config.yaml
norm_place: "pre"
norm_eps: 1e-05
positions: "rope"
bias: "none"
init: "normal"
lr_head: 0.0153
final_lr_fraction: 0.0
Each number is 128 + 24 x the weight over its row's rms, rounded and kept within 0 to 255. Layers, rows and columns count from 0. Numbers have three digits each. The size before them is the row's rms in percent of the matrix's.

# layer 4 attention output, 192x192, rms 0.149, rows 0-144, columns 0-95
105:135134145136123152149183120150110130084082096155137105152109108085110153126131115087115106114092143092147127128134128101175089165113148164130152140148101155114155114124156166104131183092150128108136113108134103121123101100099122126143127109121150170101130132131138138138121130091123135143
105:138157190090170137118112129105139192149095118109087108118188093092139135108151144085127120175173108078092106136160147116094105136087125162125169151182126096142154121145168125095149117075109113134135131161110101100145152141115121080115130146139127129142134120142150126125132119138148136108
097:161109148117124109109124106095152148097168132142123147106106147116104161104169124135096133100120156165137143094172116109127151116102124146125142171100127156113136160098127118053069105123079121113141142173131135129155133151120092142103097105102128123119104162149116124109125146153161163117
105:118152100132146106147128145113141083147086137173117120115161155177151118126150151168116137163138119148081156130112111121139145120133102162140100137124150106122110130164115114165062098163090135144114155154142130099149128158120159114102095153138157120129126086141106109096112105176141120113
091:123159136146101153156116160112081135172108110144120117143145141126131166165122124111101133161097110148146099166103108165134123133139082141160132171154124106125158133078135142135143145109122141150104123091109139137105115179149133130141152121133131130077102168116115090150107107115126080151
095:134059080156130150123179127144150125109093121165118127132101090138136152136130170098148096120144143147190103161168102070154150072147121129138174090114120117155139118133116133134113108148126192116078102101153137153126114159129149124151120123135171109121120183156113097125169127103080125125
098:104117142120114127150137115095151150132128110119105120113097105117066156132134095127114077150161125124129112112171091170142153098174080111141132185119130176107178126128169103145112115172169100130079077150152108128138169138122104187128099138075133117121107125119089113137111120183103128114
105:147105135109141111094144129101138101138122133159125143121139106134145107126135124159142105125099099135143126100127166123132136153127121086166103124091123144115133071151124115131153121167122121136099142107151145125092086171180131140153130118111133119072152117152148123089173090100103190169
101:121143146134119119126148156112129116140121088135103094153088107153092106147171092131139133129130127117099104135132128106116143104140107117121079123115145146170040124210083081140118129084142152157134128178113147104132168099138153154139121134166138131157148130199086136138108136120128116116
106:093104167087184191155123131106144163146089103143104151096138094079141113138137123131102114086122110090154118120111094156126128144177129153144181133182161058153129118134094137101144117166174103176180117160133075119141160118106134129099130128145112150160138131122111138155100110182166150135
091:128141113123107102126128126166101153185140097094123180158173169133116143135126166122127133101155086140151130092110081151067095147122092102193095133104143156105151075118150123111155125131103083168102104117161153111116127135107130125172150141115151148071147119165103099172139097167121164154
096:105093117134147164125172124137120152109122063108146147153118117058110150117120096130122092086137144131158144130101130123145111127118199113139126078094106130097150167112120190123136185143166100117139124121086119113144113137153117072131160151087144095114143133093177174119167137101146154142
103:142134115157134139139091151087115196133126161111117116150098102158129145161157102126102145103117097153135118128124196099122191123136144098157139122106154107136122150136096160163149147108129114149164151115135146114109138103176087163142100155137162091148131139122131150120100142126169135128
104:173140162124147125111115147110149132164156113132145120121104076140108113149102136134140125138129133099116118135185142099104156122128112153141178121110064127107125116153110138166123147151131146067147190128159093091129137113137167119097122152132138142141164112121109114109139155097135145153
109:136122124134166116164145117107170094153134144154082083122133126122157145122129161131131119138142125128088123155133179144120085109131142127138087131113108172099145071126122165167138166153177085134111141124122103100092101136173139137142113143124103116137116123112113138127079132082081129169
100:137131087137151086093161134119150135138113153119135083161112109122125117147167133170100106123107121142120126115174173069193106090100132137132132126137118120107124134142113139101099145086144163121123141124114179133125104122157085124153114129124111127207116119096137157111151166128146123098
103:125071132159126130128125121098142141133129135128118130136146129191161144077084115109139155110131096164129102147122130138135162156173124179168091156106098117110008109148150151149137053121156145120129151134101180130112157135167100107112134137116154135156102130159120115111140122150135132141
096:146114154124147154089103125114140154122160103146112122173089101116127118094084130144142136086135133100077102115131152128144139130172138087140141161165117184121151134152144100156096140122140110135163129106168124145125122127165112146082106082111173121115145144100141179129120158152110152107
105:157129110167122075118087147141121089137171154147115139111135133090136154166101116126124134159098108149089106111107167092106100156137149120112133128159147138127147117094085166078128131116100080146119105138140140143119149129132127152115085175120133133130152139106123134114150118127129135131
094:087146139136125116144157159134113214127162146132137107129135090112109127139120136139091131098159214097121113155124129126141164119091106093133133126161144111146111144151117119157115120111130120142116109151133122136132152155134097117110156144125111072154138145108141128124122112101108154107
114:084093145142119093093102149128112125173150146112139143114083143157169158160091140098145098122139153150138122155111171123141164121103108082156125130082161135134132117116091156099214130167149076127137112097135131113141087090154104123173107080130111094111132088118139128181136108101134134097
108:161089143132132127120135137112155133129090104137143138093060093152143096149137125133128119111134090162144112122125052131106094093152118157112140125079125179149106109118114184141144138151161094113090103093134087195152109111165114162138134135119148138155121109144136120107142130138165133125
089:138126126082103130072126163123157145154116153140137147147131102149125171111097112147166171116132149120131156150177140118155125131081093129094145120134113136153084178110120104133162131126138144125156143162133085109126113152117154168115099109069094138122149150116112118161146107112105095113
103:108131133102161103169171105086141120137117145124110132125135136092177093127116099129100138180058092115131119110130122099166123113140120128107131108165112127113109122127133164137132086140099137129133113154166195150154101139143109141120095082163113095104166153090127124106128170118084120145
110:122124130130102157143116097081121168129132167111162143097080144177126137144170114156136119129123120178135104135131173152167146108100171098144147101096180184114104137161124121119121136168109125141127118141093128140096160122135107133110060156116104140141142101118105173126125146118135083131
090:145117119127101121098137142110154140111091184133123075132130089147122162129156128129124144116174140151132097096101132132142115118114109157094122112144147117119135121164117138145141086119161072142112109096157086142145163097139157131125127127111116163124114125118149159126127152087140148152
092:173090160108126110115076132121143134129148142082128099084091078148157123143134127119154095161136110134135108162080126195167171110097126128120141123177179136140132102138091114089159111134154109123140134150120128133142103122137112122149143136157124134134126095131147096157145162129150137143
101:095128122164107112110150126110151119127156164142149141149120093123157146119149131133156102127122173137118109141127141076100112139127123085111126123091130104166139106099116166127133082165107119140100133107128120166128129157107074094127139139117102147118120131111137138115140157142137098121
108:087144135120102116127112145102156099152125112133129170159114173108120117106117155206152117102121166143118088109132104156151161129114145098106112138109128125123142125094126162155127151151161157129110119167136135124130087157125138103153125125146122109081162121142130170115129066102112121125
102:132079123138151140111117150163126141160120106108127142123164110127179155101129132130085136121095183168100104111113086079142120103100083137106166160111134060169144128107162141120111117150114109137153141124125124144165066071122130108158124135133115151115134126123145103090138132156119116122
099:118140107100162091145177134137118150182085144122119148136156144111123108134116140131156099077096151077149130122158158119106098158135130165167157097140084077115150146132117175142073147159136209132132126120119135152085113126124137092140090159127106154125141153106104118100111134111156130124
098:090181139130144148108106147124151137105099136138119126123127077074137182107124150154176128137146126145115117081154133149103129061118105122135142135149106148129128133123149137136106122115122105110140144158135109120148117106177127098120097112134108148151134143110082103125164150168161092110
094:106142110121156139169131155112091137114120130128119095107103162139145106121103122103155167153178143094094159120125142151073107154051155153123140076123130147112106116121133144155138102123074145107141127095097148109140096110135126105160113089122144135113150089092163142102131154078125146116
102:127157137154154146117123138108161152154066125132081152139107118123154125158081130151131104120129141119172163075081118125104099123101103167148108149072109138122128115142136107119134107106129145072158128134095124118152116112136121130119163151145132132132152096126124129126110126151143151110
096:108099121167074110125133148117124132139105148154071137164130123140134126095094143120073157135134095158087137153171107147097090097134133146106110193138102156186145126115146125195103155148148138152136152067146131153117131187134119148141101128144095148124113076131144139158137115139127142137
101:123142115144134130201092149132121124166156146122138108076155110082113115159158152136113149125121126145151116136107122171093150161148108116148115118145177106141157173132056079065161118116146147110103100110112148107096131132093119127122121137154138121114164187169119149152156108140107087100
099:149139140099107139107126170211146103116130156155146162134147096089134159143101103105109117130123117132110159102124141122087082113107131118128108161125101091100136120102095203156135141141117177129153163133157142097132054115156140148171141110132130164093156126116077128128149126089114156150
103:169131145109142122066080105126149135149095132115161147080176176093122167135108181135135101127141105125130102131121123129159201099088094090151125096102140106109157157105144075087100148105116076125151109139142148101102110117136147123135159128114122159134103166107078131153125125113134120139
104:089141142149127125157110150077122133122097121128127148138126138163111138109171140160089138133120112090112103134118132118077187111107133115139190160099109099177121129116171094129126138080082165156159165116114127118159165183156131129166123119100153141103096093127082138107168105156166119135
095:133159135135115121157134138127120172159147122140114112184135109163154126105130126124141123102127114161103140138141084134148159120056108125142111158166149144109069101121174098097109160149137140101114170148123127119160131117089132077103119138110131091099112175157134098131141140167157121090
102:118131146099079120113087158115127161109146137115113128163133145166129116109149077113137130122126141064110152140105165139088189134107127189106147108160116164127088103123107131155170116133096127149126104120144124132135141104140105100135132099123083104110141132158158153118160107100109096137
106:143152098096157093142123146124132131072095114122119121171092125168106177139112119139118138121136125132144171108118153153149137159129184100159129162108112171127101163091086147082116116112157118105100102096117146174109100098173099156155105105123133133080123142102155140120138133181101081163
099:128153105159089140151114131121078156127111143119130142127109128161133113115090128121116149157135094135153131150138102078125127121124156128119142130121133143119109084158136151175122137095076126079126113131134121151168073135138087111166131109156147114116153087141165168102070163133113119114
103:136129123194113131148131160101140108130093099121083140119125183124108132097139124089115121120113113183093068144143093134120138104170074128171092143121144131130125137129139152145137099150113165106152158098140106169130132122177129149108151145140155137117135088155104104107180137183169141113
096:165177131105150136117119122136145128149085156152106148142112113141128171068141178108137107105112111067110153120125092175100156135122108192105136113087101124151125130143144095101148147141111153120141112121097129159124112082133135181111156154136151122136120095097127169128109108135144129140
096:148148135155124142183109125151125108116145144163127131134104084113156118134114132173138072109124112141101086095125085142090143156131110115133090139127122151157138103094083097126068128173095136115115098102112114171094131125185124165118110109136098123143146110121123129124142136121125105118
093:194121128148141151093140107161073143106150107103153103099135151140115132120143119092118168102182075130135083117145135100138047149121132103103125096131116112124083156110151095142140146138134125088126126158105135169146129127133099158116087148175135102109123136123115138174152138159115119136
095:120093098123102090133099154124161121128113096137100074134133105149140176114173141134100102101146089109132157103146117155150123077120147146114125104138137144170103111091126135145134103143167106145157104107128119103124136120124158149143110084128139087153141124114131116146091140123150100075
088:136084149108135113159154080178108142132123129118162180092096147102139104119139138118110098123133131148122140136106101107108119114103134108121137162112149136079141124105114143104152152135128031165143103126121133095127152069141144120131122098109115108128132124128185115121056148152147144148
098:139112071153110154115147153172070186078172113083121114110145166129109109093130156086112144129140116086127084102137118145152129147109149157118138142141175112113158125158160111126173119144131102104148130185105092126158142115165138125084132115113087126130138133121145127140123109151112111130
095:131184104112125156106131094119118110144142116178138163142171137124078137146129119114107145133126129097137127180109122089133111185158087142112092158179107135107094184043107128144169107154156151149111133097119100196105129102171134175109137123129088146122154124123161115119119119130092108126
091:141111163099139120158150125128132093150145133132109110130119178153150170105135155107127086155094163162135166130146148084112133154165092084149162110140129142122099166105126135091171157115126151148173096133113125114140099086113078148130119116137104145119146099117109091116125121113142060122
103:150119080102118134140111150138162113116123083132122142104145140095155123120180111106153151121117073134143102116132153168092092184089130177098120128123134128126200075090130116105142082116101166137139138106135137110117162125130143137119127091121090126108150116126158119094124133145127160103
101:114142105094127151175141110142110129124107125113082137140141141126137073143137159124129090175116177124124122110061093099141121141093055173119153100141122125121125117201129128101195102137093154100133115109154163125118099081163108177125147123147137146140112139123140107090106116141127115132
089:132120133105169132130161114135102087142149128169143158142147114109126105126151127153101149117087155126129165088118143112107191112147148092123131118126083130113182123154104081128128118093147189123123143179134172108139104071138137127134130100125109106145113102130112163148121131110123110101
099:125132121164124186104141124182064122141131104164151095145136102157142123138114189037128129113115133097110122143124117105069055152109157144148139136117142111130136099119082121086103157142100157132123114142103103101162111080146141130130134080129136122148153105144131116134110184128127149073
109:107125126128144126142146116066148135154123142123140101100137099137170129100168097146165136127113118129141137130122141130133127137157141132156137142156093067115136120121108064131086116093139143179126153143149122133123150161097157093091139169071107160133180153131152152112170148112121114110
104:137136113090177142078148132117140134136125090155105162160142133169129143100107155187113141092135162131156238105120169110138170077152124092175143149114164136096109111111161122092102157124140162154138129070127132135123137137126137122122118105155135106101147148125143138140149114133117100086
103:142133110143184123112082124110132144181152106143177145107188142147114160135176099132151142157122130124131160070106111157155134130112068149125104091121162136140102133107144086128161132137115167117128145134106107137148074139106135148088153118137131177132103106123094116110130122101124107123
097:151115124124201140112097137102075118105157122129088142071140106147115084149122109169115143109119142138104096127141115148125171154083143113141112147165124126145116148133111150130054131138141179111164134093105156124115135131111134130141133156131091158100107143097167118113152187104127112085
097:138126158127134124144114116136146143116109140095113162183156070101116122121115106146123115093152112128090096126149137189118149086148138153114159147078082122165179103105147102157098162110137139120099130151127141126086158145116112121098136141129146154120104088110100131105140130103170117095
102:145117117134141121162129147126147102069143137145107138149071124136107139155086086127130111118105120143124145152133147128130085072178159076155121118119097141136115123104099143112127135155172113172090133121121110128131101131149131146123060134124160135112127119107146099157132097120109121119
088:123068140095131146092081156099157110138114137103154158104093147142126092140119167128139113143108096120129189156143154097103114117138177087161166084115182154146142067138128130127110165123111099123128153129108105091166120117143120127150127137147137145150137107094092126117084107139148125153
088:143135137115143111131147099132179105106141141133108133139093143101164168180142111178142114158099140159109088078175122100119166122166151102106096123152110098105191131114136177109072101111139147100101091139174117115116133133155102154118112136143150142179163087141114141166140127145112140114
101:109139172102149141136124141160113124135105119137125145115140188132118171125096155132143135121159149104123101117105050160147108119137161164134106123124141117130121201108156137118148112071171134130180110146094133163128107109122154120110086119060112133163125117123114112135102167143147074146
102:127151141112119138118123085070087138108125129101097143109107151130110122149154139113103148107139182101128126119135101196125134099096089132111102166150173172102119156112164086116104134160133131101114171151110095156065174113167129117129132157118145154112151124127164138129159131138134127127
102:145138118116100117112108075092180130122115134135109112101090061123125150148093113160118143121113142150147155129125150146121162075115167163072137114120182158161113141115102114115138190166166085134123157146174132152116071114146129169137129100164123080114153115120103139142134165111116111169
098:102153142122145108146159154173098147177158118148159143157157107105138094125112138142111122175128105134113166138101124093120106128131119101119104114143142087136137097156138119090147151104069152128082098107097129160131140140082138124139129158143149117109127079087123145139123116113173126119
101:130139114146113134080126134132121159181127124083138162127138157177095158167116081121118106102101163145092076110107122138146100166097156105119109106099156129127115132097086157150147130159173115104102111171153154174137143139101137088157113129162120110134102144125095170127160125149106107153
102:142116128111127122178133097157150127170095116220117112144086124122121119144134111118106122112143105176138141113120090128109114107134119156139120146119109131097122131150120128173120193139163072133122130174121115155138132099122130111132110160130170119136149135152097148137148105171114100152
106:115142123113116141120110120100097153125129136107149155132130143129107115119142102123065137106112122124155141127160126135167145148143186092087100102136130126115185099148146111136133180135137112140106125102136117101117107161118072075154150140091110137098086119121148147113125138111105125117
097:102124106138100126136117125145133101122133096142131121093108126150079111137182147119125169149115105134139102136102104197122145144141153171136113123131137135153108135131109094060061170146093121137111129096152114141108125111092123087160154122131136168116101081154175143159135205146148115161
087:169134150127151134126119107146113140111132130125137129111101137152055133070174106152101131134159112128115154066156115082119097126142116111206140117161150168103099195146132110159108156102099128106143104114164111122152081099143152143119088112129109085149106136119095116114115117125142135114
095:132167113144168092168089105120167123136069139161115129121121099124115096158136125088128139137087122074147130142110112123145101091156130203096106142126105120153171124114060117089156140120162153131124102112149114089152185133110151128116141128166121153099128114161154168144138106091072135075
098:119127137098077122161120156123171091142100126193106133173119141135126150145117100104136138164134103139140159128125131137108133123185113159141099129135109138157160101144153128159135139045114147108133100113184165105132099075106105160127130064113121106126126102135124125125091159113148154113
101:128164099141127093112164133116131139125154116109129144118101166102085151091128122133185148116180122124129165128150161134134134134125109129143069142133122163120172106137129117046082143113104074127113103091111141072107083128117159176125150104118143120096104127192100127146110137136086143123
094:121110077115075095152157167153126122119085159095149137139103140108112137107129120134115149137143099141170127129111080135105130149114119164079129170144125135164144112111140082070159134181109095173146133119135140141088096113128118107144132118103099176088104151165165114184156137154138114158
095:105168142148115131171157084133100125131146144146161161193142144103117124131131083089142147147119145147131119120129114112175128098112083148107128155128101155152111174119126150118129115125068104118113115132115109110126129154128198159150150111144117148113130152109146155171114149163137142131
103:144144098151133110121171144131115143160105127104112090122117132156178114158156079119112130178170153176117107172158138127120106123098077189126120120146169126091109095120118089128146122151116122147118125149134117099090139141140116128124100116142166100118129134120151111151132084181113087132
100:146142155122144131119111119141097086124143127154142090123109121114163149133135179117121143076116115176180154119145168106169138093155165118105116117146134134135073103137097092111151140098143155099122102161119110109138137090142116124108151139140164110137085123139122154079110110173157147112
093:159135103137108108116114138117077109127136139074126109164124109124141122143149110159179142126102121112116129131136140136138189111117147117181183143177132125135083106086172141088097098114090162091113130114144115123144123144125098126112108132097146102147131131130147127095150115116113126108
096:134105141147122144144135152155119111155131121128191175163130165097073143124151117155136111119105073158116097141087094107135107173202140127119163121117142105133168155147150106111144110089142090127150124151146130122135097123083122102108110134095126135166151146120118157130107117155162145160
109:120177088086103091148125114146126161139124126106131068070167109107109121116113081132113126136118115144149166091142142101177077150113121130167145132133171114130116131161138138138137115135129171145120130140156108135142132139095126104105119138155155116108153154149130156156110114157106126125
097:115132120160087141144109130120119174087125073085124110120143095110124099073116111157097111123153104125107159173134111125091158107166142113114208138139125122174127110168152169114101160152120123149103121134136104136101144098166148166126160150106100132141153148083116140167127101142125129124
097:066098146128128114178124121119123112126147101123147117109147113125151092167119146138157090133125173145123115145165089152132099128156159116131174152134072146086172127132051128098148124132113122115102138140140112125111165168122131105134144113113117163105121154092125151110109114122146144128
103:133137150166161167105141114146115115117127129111122070107108095134111106116153127129195144179119108106075152070134117145098122107103131162184147125113145166111082136122127122081147102103087131147108110120109098136141143122128126149103090131099148120168139103135131112081116121153085101114
101:115126154111117139126097111126105127139106101147148107156124140132149163099090130099135120144101105153088144120110103155171092141132135141126132135179156092138142119124112122162122144174130098141125157149107139135166175193119152093137122109103095118125127135132141148134135168103128133160
103:140129121130104101111157087116137149133117118132112126140173128096138140114072134082146095122164119129104135163165122103165139130097107157124089092113166138084132103131102124118115139172137106138114149085145175162116147121141138124155093103140123100110119141094099164136138140132108114129
103:158154113127087102140114102113078151108139144121143093134121136176102127149170155095150111159114093120106160149111103176166126135188133112146148133137140119136140175134110130076114123153083130086102138133137165138112128160157097100132155109128139149119141076110164116102155169135156116132
093:140148091150090131093127123129134143125078122127099091129119084154120138093153135141107149083171138101078106135107096142120144086100143132127142143092147121199124086115166101120065123125157124173129180126122139148122132114135119123120133097116157130140108118112143139160134140146136149131
112:100126146078111134084126115127111113165127155142128116096164077097145107145147144109119160131145131148115174149119146124123094155097087160114154092133112124147123088110097112081097145125099119135158147137129074126121110092130159159089068104112126100163121126137121119103140143160090126140
100:086106140149154177095149166153094153143149153129161132125142120130136100106110153129107171103151170145119201129100120085113147119108171161115129099114141091136134075130134141107110079115126062108170132096137144131148091133172136144119090121113153117143137147128093100142147147152121152175
103:106140186158151157150134108119143111158093172128162147147144127145142103162114065138131124136141156135090076151131109102123159144110152123094171105116133175135138115127128172193097118199134111140110130139114110167147111079103153132166147137087138171109168106089146160121099127111125107162
094:128169139110169106126081134139130145140130165099116076085107139122104095123136129148129182159146123070155127086137196140117133102150145107087153148158108120148152153117105154115110134144103151120167144144126075099147188121131092100137148122131113163151095147124124099125158137139109153115
099:115118139100142153142133121130110098163149097083094133118105137140151113143145121123136127127115139155136151122127115099111149122169130093117170186081133157082108102150106110167143152158102107135131130153130108129127111140084118152121140173134133124107181159157091108125145090117117130143
111:160130093137128144134144067140135144079094102103139128121166167103093155131135142130106150150117123090174119157108132137205187144136128170153126122096124101119172124100114114103098130089133176104118119121140132132098148088074105152126108117152122143126118137127105119109136123125131131117
101:107119144150081107140142135158147115155127150129082094110091138109135114146122107117144134175074161115182114140188108088106122100109101095114151151091129099119157132154155133144140079160100122166131130141157159113120184135125128127097132141157147171138111117134159091116125102091099142135
103:113179089107134135123148100155098142099156078143090125140183153108107134121127087137135093116155113115113128104104112144133069179068184152128160149144170126123081187126106099153115158113124138139146156120097138171123121142119125132130137131147111115115136161110114125149146112153142137110
107:092195091151154147132157103098153107114115100174126129140129157108111140053136091112112157092107197086114179095077158119162168093157142181099084138106163092091125135149156125123093114085152151125133151088148161139138128150126171152108158136134130095110152183146131159124111143134114142151
098:136145105150089116145149115146174144135152112135110165178091122164132137140118112105127131106096118089154147167120129128172179122096092156151135134130149137164167159118128148133101173129122138150121150123134131102101162118107147123108120131127120168104103138108152117108175123106145168142
098:123153115091131096136122134125124108081115108153128127069136121124187125128207104103147111151109153090181142123142132113120176118143122134132170109143156055159171119125132105130104093109095187102135136135139153079164102152124188120125155147149146093127110128137122075107130151167137139133
109:120169104120157121120143141149112140178077156105093119134153104157117106137117099135155160125157140067126134090118112081069094127094076186107085158080099048173088167142121156139109101109122049151137156115121142114119161139101132108097121132115129127156110145112131111118111160109115135146
098:129136111106105121151146086135118107126151115122128158146112096136117144090148121148137109159127038136123091119156154167133127159129128112143128105109102138119139139123154167130124120158131169149149188166124123120075091116085134145169110161106177153128121126137097153105150130149162142107
098:128129148109147143128139141129126143116110116120116127172091136112094115162116168107108085165117072123103101139100156156103131182083150121135131110133086182089204131112123119112124108171117136135133131138130155123136081105147096121140137099111147120177157108169142102142115152141090111094
089:142149141135103134107110150131150140117131174129087177114118125119083189140145098115157128121129127125144152146163128176129148116100144106141136235084139164157117153099162127104102123117130070138067134088125151149090107118135124138130112140109160122076135162142129127147139126126116137140
102:153083110119130162120096125136127147121121127118111132130113149093143092132154143120109135089154089147145109131110097138113102108110107076107135149154134136113159090112130070171141144111125123084170142167135150122148120121108146084173122144150119107106104115119129114121116111132157108113
100:129130149127160163182128123156125114162109136164101089101131133116142138150146144106143102164157163110125109146111126176175097105131093184123146105133129124111138094119102141093168073165151145098133118111152104102115067140163093114127125143145116132101161089104119117121131129111117127133
098:174112126132109114132090130150126086174090167154078150116079133088128127101114078131126142104098094131072126105091140180119096131177106131161086086155114144147135114143146125176092140118149108093123151127135145144085152116159127115131129135147096137181117098157121166089149167137135161144
110:157121157114131128136129052147106115117151107136117145144122101118127139113169118152142115092113122167116087114106138139166125145173132128152112125097155144157123151150111116134089186159188130116128167137125128113086201133124131150089127121114149127120113145116113176093145147115105145131
103:134175180148143143162101094151120164104169111173154169136074137114109118120081141123115148139109129090081155159073112157140117170145125123093155103130118146146132154131114183126128113115136160153120114137126136124124141095145119158128110098098112128156114086111170145118120098140125146114
103:145072122150110132116122126184146123141150115128124096062113103117146100126149145154102096147105050164118101148083144070140099137153121102149097097088182114093105131170136106143064085154096158119162113131112139127137134095153121167098147131155144144153131101119140138104128158158153116138
103:118132128119129134042104142175113120122152115113159166147159123121140099125145124117122134131135147139128135147113141117149117128075142069094154090090149189145150129055102120106101126126098107127131104158149129143133124118167139162144123100106099091096138168135155108108122175131119135142
096:126161114133103165115122146119110123134146134133165123142170185132121119133099129093151112142116105113139115094135143186092143116130112110146096133186153109111137104156137206130199106159109169153127090136128114128119115153128093150166136123127142130112134129146107149155130129180120116131
089:133114106120108077118124153124179155106071132099096072121090067146160130184147109101102091151134146115110123119139144095131125113133119150108132128152146145143086104133114133101150182123127110127125120141145145139159105086104142128181115138091110123135175127134127106125091146092142133149
100:154122114063112109100114080072156171121090111122116142108169145145145095159158152127118142100123156157134173128085150153184162175107114122138098111157136127130122169123165112160083156165159156118146100156141156101159177106129112132129125132128125139156129103089118107139061138142124145103
098:108122113124119121151112129118077142102113112156154160141147144094099113115098143121089151123162152136126106158122101137157123213138135119126100069066148132118208153102168115180156081113150124125130151157095118127157160151094126093127107123170105112081132145125167146119080118143150131107
109:145097192122073145116124136105142081170109103143112095147094125143168115143112184164136090190132107122098128132132146126112108131095079120129134078107103157119117134150149168123112096187130165134105139146155118143129081117110178112137150137146149141113150111123135127123112151155135113155
098:113129170118130117109127117150127132114124101126124140125106119178118099136114093189143083142115165077114112131134164116117113133120130141165134144168114163110091120203139128146104121139132137117159138128135116141135175118119140127124144119151097136127141154155102098150116134185164130099
099:120109086095128132159170138157176133098150114051120136119153114153114132132119097150147127080126128139144138096089084123120151098107118132128144109141103134110115141119167113092129129140162145139106114132116146193122168097117129198120168093171148165166132113127158112128135112130110161084
099:142077152162128098137116147162133111139072156124120154117091161104135090142158100166107140132119061158121150189091147122106092122123110155112087147120134163120129134142148123088142106182159115124099124114163175138141107090164124148135100136101103114115135134120109112108124126145075129160
093:136157141147072138144115120156084139053126125162118132137079130166131113116149114141089099184133149144143167170179074102190151124166148135117082083145139160149119097173147142122092157151130093154136125141132108139122091091173095175139090133137123154127115124114132167146099114140115127150
096:149091109087107160137104122177129125082150114140116130161133112155162153129114124120116083112175107109120121147107192158093107120182168071127140122167088147143158114108108112129129180155130144156166135142139112126130136110109117140086128129147122115157111099067124132110145129136170124096
101:083124143115172107110132117133120169144117101183175096161116104162162111116101172136159109120108123092156110103163144101086151110123132149144119113085085143102095126164150096140147151161120166131123102142140129126124102128138115138134146118114134138144135105115110132108115094077087127124
104:134124160142152118152148110124125091150095111140179132090101101159143106138142175114079099112121113158091111065112123158096093126187121142156131156095196167136069126152140139078142160142106166102175126126137089118133126144133105121114101116147144117127167104126144142095117126190139142100
112:109109092138094104100144100122138136176116104085129107117170122108101146120100150113142132101122131142182086152112123099161160137138121117164120103145171099114155128163137171097096151135123132183112152178112161127106135174079152094097107166153136064110136188121113148148168101133099133111
103:139091094102135137137090156105136158093097105107095090099081121157124126152163118167133175141101143124114114115110145127086118125136173102134115102111146087111148114106097091141146063118140151082168139111146121111155105138159084110113161149145142147169117122139182142123141106150127121121
106:100148113129118139170161148114058134130133106117120144113150166134114140094116129119070143102077143120166140126117090074096131159139157128162155154116170072111095103138119113118111158091182157107133088108142135138125113125139108079100131124121112121178152151119110152135110165147135094155
095:140124092158098111096163111114097116162133174122113143196150175099163142171098131119167134114164161148124114159107115124097161133123151104063101136164090142085142151103131118101123075185159118098145150147140128120117166133141131169115129148098124112113115168111112114118118118159125121083
103:125108123138146099122087137129166138132111104142114114124123134133101124144134117107112148179151127104166140076136130143125107167147115175083103156158103153133137156066117081146084130122109127117131128129141166115108066149114118142129169119137146126083120076127142139147131150072131136128
097:102121136066114163111138098109072146157100143102125146154095098115150083141083106098131133097115130132138160166038107158126114156070150138119138093141113170125086127123135174164111151142141104164096111149126129114087112123123124124152118167080153161093155144147163120135104115107125130151
099:112120122126135104112121151087124123120134132144115133125092132125161101123100154101128161164132103140100151053129115139110126125137089100125121169171122156108142133123141171157148098148077083160173150168132118103127159142109112139094128166117148147112179118107133143141087130193132092093
104:116104148111149136142134133145139123095162087083117111139127160150158165118131103133082150145106129127092129090056145125105160174141196095163148133108109125096137074107164145102129110099129125112184176132126144147119122104136128118145119111109136134101115132118149120138165122130148147139
089:135138118164142097122104137098125095148129135150116113146113111120177110141145155116100091147184118129127067111142128134132130115138146112108180056106109160133166134136141094140102096152144125137096125140128167169114062125164174138163141124170142132100102096132138113122119131140132087098
105:099148102109113094147151137115079096157105128139144160178126195101123135141134123112129117142076115161142140106134094167101098117149098179114073135112094135102095115104104163112121114120087117143144172162097187160098113116153116155126114109129120110149081137112129110103117144143166138150
103:110169093160133096134137124129142119136152114100110156115158105152098154149109150167096148122126134120140134107162060161156157113178178111122143129122188152136156141097047143120103187118156165151130135133122149131123092098135108167122110103122142141135141087103088179156117118135133155112
098:113128125154184112085198125119125141203085168137150127155117124146157130152105155135184113147145145165168096075148104126157120095161097166062157168076132096134105064159098188117120108135156122135128144108138143136106142114178112127138138148116180144138130150122114119101110148122179123123
101:120085155128113147119102118159080137135160155083140103162173183126117100145113089124141128115153148146072097146151108144159142137103154087127177104099086123136155153130122100224109139106177135109118123150160132119110167121138141160131111136100128143118139154139123111126136151120138139094
082:141159122118140119133117111134137174148145128132123105134135101133157121108125126126141111053100053116121085121081074153155127113103123128105136086109105146151144140115135109102162146135167142136117120146147115161119062103127138147095128114146120133132117121108090092090099124103077152169
101:124082120137088116137115106068155146099084116102136151140094154156118074150140127087148117109148149126140149157141112159154140124101134159123117146119130143086061118163114087099166129132169159087152143097110129121100122131167146121139131113091114142112156150198135117132140118129106108125
103:143112151123132075121126110132114125138139110138142152163119118108103134144104139111172096113150130161123132197175095123131157168120058127145128135134122124086199151124093146079132145140150116147103085134127105145129126130117105132119145102123100136165154093170133125094093129112159107107
101:129133056118117098165128083098087160153112121095131174117127165132120125140182116147104097109147139142197101137128145171130169119153141132139127116105128093115136114132109096135145134169151126104130124105135176101144143124124114090129112167122120150110151138136151148104165130125094160135
104:135113139160126126127124108141160086092132117159135142115147119079127115153104096088142130140132151172145102106136112192089067138160166099119115108094099137178135148128116099141138175179167140110140109143115118163099167124115109129109082084118159165135115119100123128145132144113094117131
088:113163165116132109143128134177174076117156156139123110126112078088125083147121127155131116108078107124111151096110155098123107139123126165107125106161125125111145112161163115096117175104129123131122084149138127111122147112117130100078117116099109099148205165163123107158108111111127125149
093:154145126143175102074130126123142161114156083122113161124121122142096140133150119138145142108124105090094079165138133138119184092143121125149076137130095158158113182176074098100105132180088127167162151136104135133122157133129100104130141110101167148116130092128134130138143156138141107121
106:098139134126105123157153125111116119102128162099118102113154178124142139130128084193141103153093183135152126141115072067112117199103176161100108168165124105113149103057123165146076155128089166100127100092118123184123136157136117112103110111101141122132110095142181132097148132113144158137